{
  "d_mlp": 256,
  "parallel_block": false,
  "optimizer": "soap_variant",
  "decay_shape": "linear"
}
Each number is 500 + 40 x the weight over its row's rms, rounded and kept within 0 to 999. Layers, rows and columns count from 0. Numbers have three digits each. The size before them is the row's rms in percent of the matrix's.

# layer 6 attention value, 64x64, rms 0.157, rows 0-63, columns 0-63
112:508453467455483465468458470491484508477568465530496459484437511524578511468443483501536525557431452606505470451473490512447543469521515503523561432520548551528514554494477566505418555494511504
101:557552505552517522514477527492490545507506512541431508455487480397497482463508459479529490592535508527524494456493485500494454522573503528536520477512499453482429447475502492536480397492607573
114:486581464501450515483487493475531460542456488475455468499558495526472480324530443482468522525477488518534526566529554491514499509566485533546506445492466531515496523442448511488456484471551486
107:545437483466490477526498472481424547489458524442488438568508476487522538528517485407536439509515464512464532480477489427491434465483470446467428420457495512565541502440492469482533520542521446
111:542538420430475525533496507583513550451440531429502529532495466481489508513429486468478546427531554522527547524540491576513511500463545527418499499561563483466483523470482517482446532561496500
107:503435507466544519491432462535418465524516587456487481456475555487477418448515441462451470547428570476498478530485512495489463502532480478505476496486523439569501540518584472513543460538459511
122:454452480490490581485482544454445432523498511492466553592482523455498464413499462556531471529527541478505531517577464496559447448485503524439481461547477457479465516466501493510565517443444527
097:559521517476497517570515500465549490535471454516562481539498475496410473520521434482466541547464580529443522486480535466461526442464476586469574510443526458440529562502533526489472563490526496
103:479431542518501479567458513512540553523517511602490536501557521444563471480535471497534504452546515509507485480490536438544487535551508457441564372502463501476529552494514495522462485519552452
103:483526406482497509524509440467467464466413457516440499463564481503501534445510455493469536454475568474545491519445469437497474516548545496460477504488561540498528474557536540528588469529575527
092:529473496486492555475557536511499584488561496554582540456470514512500506552538491530491424508478639484524513410491509492535523524481528485436505487429471495517484478495462523490498489528407491
096:489515469521535523453584566510526502456436533572530517524501473515539594489522538497514481471508445516530553613481462473557431545468476458578539472472515513437539495492491495536459512490533521
107:501464471549429539455452491470460556556502500502497501510560601439446551525453577530470559573441503533491496527458472501548478456490457503515422457522453487451508547525505536526502463479478484
101:501554520524557612487486476483446499607484518449473491455404499517477433489517511532491531486525419475496485455470540490504439471469510475462504485413510446464512546497495543495468500511560548
110:515466552524438528513527393510420459448506521458462547524494504545562482514505566481526486505549494465488500451527541498547552525549566527463468466408477472494505538483431511493507529419497546
104:545519460433502475409442500467548501459484440497546487494512490527463512443451483471505506484565445461537511471507523531561459486452415506493440460564486489519546475555485593559484486514562521
107:507527491518556492465469493471430483453556525444510479529539509557549522496514513540545580438460445562525499432517482495518528526456464499550553454481560452482496473460607424507499447486531490
125:542482563459520513494485427482545497533426509570470458466485506515416440525571562511519528469473503541482489509556509520460480498493461438477498493555558548420455502462505495451487532499491605
101:577550535460475522435491518474508522508529531517554572512407544580527468502543480501506480466487470525477366511466475461538498477523537530524528522475489511453428519522476524499462457449523434
106:494470413511523461510510389531530451529498521565603491551542512458450486501471497509505465538563468554561481472460499502567503509563453512459489480461574560502502475534552496524508510456477477
109:445554448481501559416477522564491437459532462547519583448527493467496501515479474513549446506515542466495484566435501435565543459487489511545459470540562503510501582453475456489532504493476474
109:578523532537513560542521484481528548579478497477439488453503536513466471430458501561567532453478541465567511533529546499401488463475462533530476463455495514528500481468491469489441586531516457
100:501542498576429480447528519491520488514438498478455459510517492481505526507453527523502554481527526486506484507467446449458530542469485431524460402442562482620497434487518481519446554436492506
101:508548519495543483485491523438441466446485458489492421497433529449536557440561522495452500510504533489569469471458535551523465483516518515454474478539514560476441541501533434501541438505571413
107:503480590529495439509479496436495517448473575575574494544575489565490563435503489530541537508519476475543518496463504497460451433488517510474560484483516536492468560582508488472513540519552546
109:564494551489509511410500544480448477456525547437467496451611503481473475520522462489503503522499410395528497544492487468475479496526542544446528504580495525452534467537499527524496545456511457
123:525469460540483532501434573423576435535544490414473521492474527538549488587565497521591470532517517563547457525505502525496470466496518487468452544470496538513497495469488498503416469513505534
112:513529501440468438534502500503480551499527503503512558550503445497500540443559483502491505428534413515554566452470442466523484486518517526521531453554610489524456479408545531545482496510503443
106:452488450445519483461551561504570454460517544460486512529453549508423503497546463463447494498523441514445584548490504459499530541495517481512546453484469589544421505471533452431491523504533510
109:509483503472466534539597481453490503530520489510496487574525560572494460501489411505490531481491508517555550434493515570510444531463525517553518525465507518482461504487463499609588545558497459
098:509520544461520489487535504485496525449533497441490600476528503545444496499443485548503494517469471537538430591550481494507504469526496499540492453436473498463548469566434438605507463522521563
103:469474514567581480457493490472503546520531426454502470462567553580488502435486548561510510450464557488448520464512531474517436428548545487401533496476489478523485524513528509488466549512476549
101:442495502491524516524499513502530465512438507587515432494488568495528515568523515502447541516526483445512451552523487465418444473455439430548470514400487478478566453534464527539479452505534528
086:517523485508511515462514544503533504376393426577439540490536499495526490533495550421487525536510519499481607503484581529514454533486460505493507482528450529496472470470520473508544522465530523
094:518460499523444534430491527596482507452510486504514484460523492490556504448484606456501498437488469535481473514475517491591494525456452439516502484499475434536495436609437508512513453527513493
093:424520546479484497506506538456449504492547493504497520566482514498458475499548484510473561551510539588565463504494467559543437497521541530478605518446458491515419539488529438500513456495468417
093:470485488485457523468536506569459460516482531613550470514436443544550520449495579496446478525438550499413474492508453514487541520530550498514530508455477501483562526468474482520584518561503519
096:504526473474470488479528502459495523441572515451497516500441502482569438513514512600515495538491467459491471520467514549553452499456532454500416457504473566451468482366516471469475489526548512
099:543498481452482537441450469494479506527504472481532484432400510545493501500501565509481501517489529536501479467424463627484480504459482494451477621521560495520545532478516504467478445542460517
088:482509493432551550441470494482450479462588571415501537465556467467521516523539499514458562461387513538478465497536459505544509527493534535477533531480513455502447468569463485446495496533522532
095:511523507531448537529462542493546544507412467487495491545522484567524516471497475489537476450486468478469449506532585581517483506525520588522432528468427488434607494502514554484454531526502482
096:525506556408543404442479504532524522507437501558588533507471413505455436531443552504472547536508476489499471476464491539508483515522509466490500518527455551557458493482497524568466478573511487
091:422495457513460538489534434532497467466478490407493533469475508547495480514444445446506506516582426446461489486463437476460455533572486532534439515472471532426505519542494556505503534504562483
097:514476465481512490474462587509580498549524453519488418449457488500469429542483441517486528517511536527477537523492479547380580513529485475476531548517537547539518549517595472468485491494510509
085:492491466430489476478483584623572471499533526502490531535481534505542499534518462424505462523450492596503472525490497457510501504491493499515567503502537416533454568459465499493493412539502495
094:491440502524480465447488511481520475472463469522532449469483464465469425473514488560458486533489518474514510462548476393539511414499530521471435547605458455441513453516443492562530455523492483
086:555527532525464518554519463513526490458594460541439584487453434549454509433466515551511521455477472480520586533475466464501523470478507481553457537450464508472560498506490570441449488494499464
092:447509495522451461529487512499554478478515399447508533540559450517568495515500531538519416461528488455543459536532509443475479505578557509381509517420522519507465520485476507486530494483496560
089:475521529493550486499514489524484492502495449542431529528499485444447492519554530493540545445463527507452399483444517516542564502504570560488450437545494522615483458477511502424439476497505480
089:482514484462497455601476512562520495530564480467447530430514537526490463476529540481482489433522511588473515416525529517505451481467473527576504469472463605520464465542505463513451522501516558
102:493583505479423588556480538463554494549522466505418465420548469467546481469464491500594545535537503500474536514519503464495530493508459502460429443503495564497514519480504538548509515476549454
088:499507451479527503530567502532484532561510458588516472483525479540414505544476485513493442468533539526523494426473517513573539470580516507422533557516522478408496498561512538499471457542531443
084:569535547491520519534527448529532444482522487444515449507474531508481518520511520484524476558453498530520440446529565481438596530506478519508514486476476601506441510529489420487572542472492414
086:450544515477541515499492578426508547552514438480486494467483507492539484493487519520461524500473431428436494512525490420428482588396514512484506504493461453501514482507594499468456452483483458
106:511510454422446555517441434471504560552556499561440474518499462529436463497468421541534515509504401566556525525520495516474512495530481479454575460471514523484548513486447512536492529496547519
096:486487517505477487529444521548522556481541493488505467510499514482552539536456460506518534532505407436572538457527418487471535463532515522571522416554499528512590512526499501413550434483492467
107:556540480557470582436504540510493519580484518449476477473483534502467479476509526511439541537438496419528527513436526520513446493508480514551439437502504595600521523491498509483458451461514499
100:429455576517522487462472465471433500509502525531517460583518474443522509483492545469494471561533466587484538489493549419541503487524529447439502463474466553495519600497449519477445479503454522
085:468457512481490452490484467448535514444491448519551493446462566544558484566445503570453490519438556473475477573515520493574550464524498486417441549481429562565494515499481497505501468482492497
098:558509491489516505422482413537580491569462517535452492466419528480508529523505477505455466497590527519539487504542409470452427556539508435474479473509522526456530501504500509485541468530458451
091:514552475472562471535535470511547428547482545477485506509488436567543449497449431524502569484430525504574549502450439513627513480482450484474524514546463549492536493496492498477501492501483460
077:519537462522558478507534479524576543501549521502501482456571473497503536517410529455546579498531458532509447544509494496497503532537471562533466579552469523427527565493445495503473560465476572
095:450471488427541549506505464552550519465544451495555450501488516524451472498487531490492464499542553485491539519486433551403483521513456490466504465528521522495553486546476477517388569594464508
076:534493464543533495499526480537508468456500498491505507480474525475535541536516451499541555511506454534421454571514466448529432537476456559495568465456531513534558571458591486510482411525552557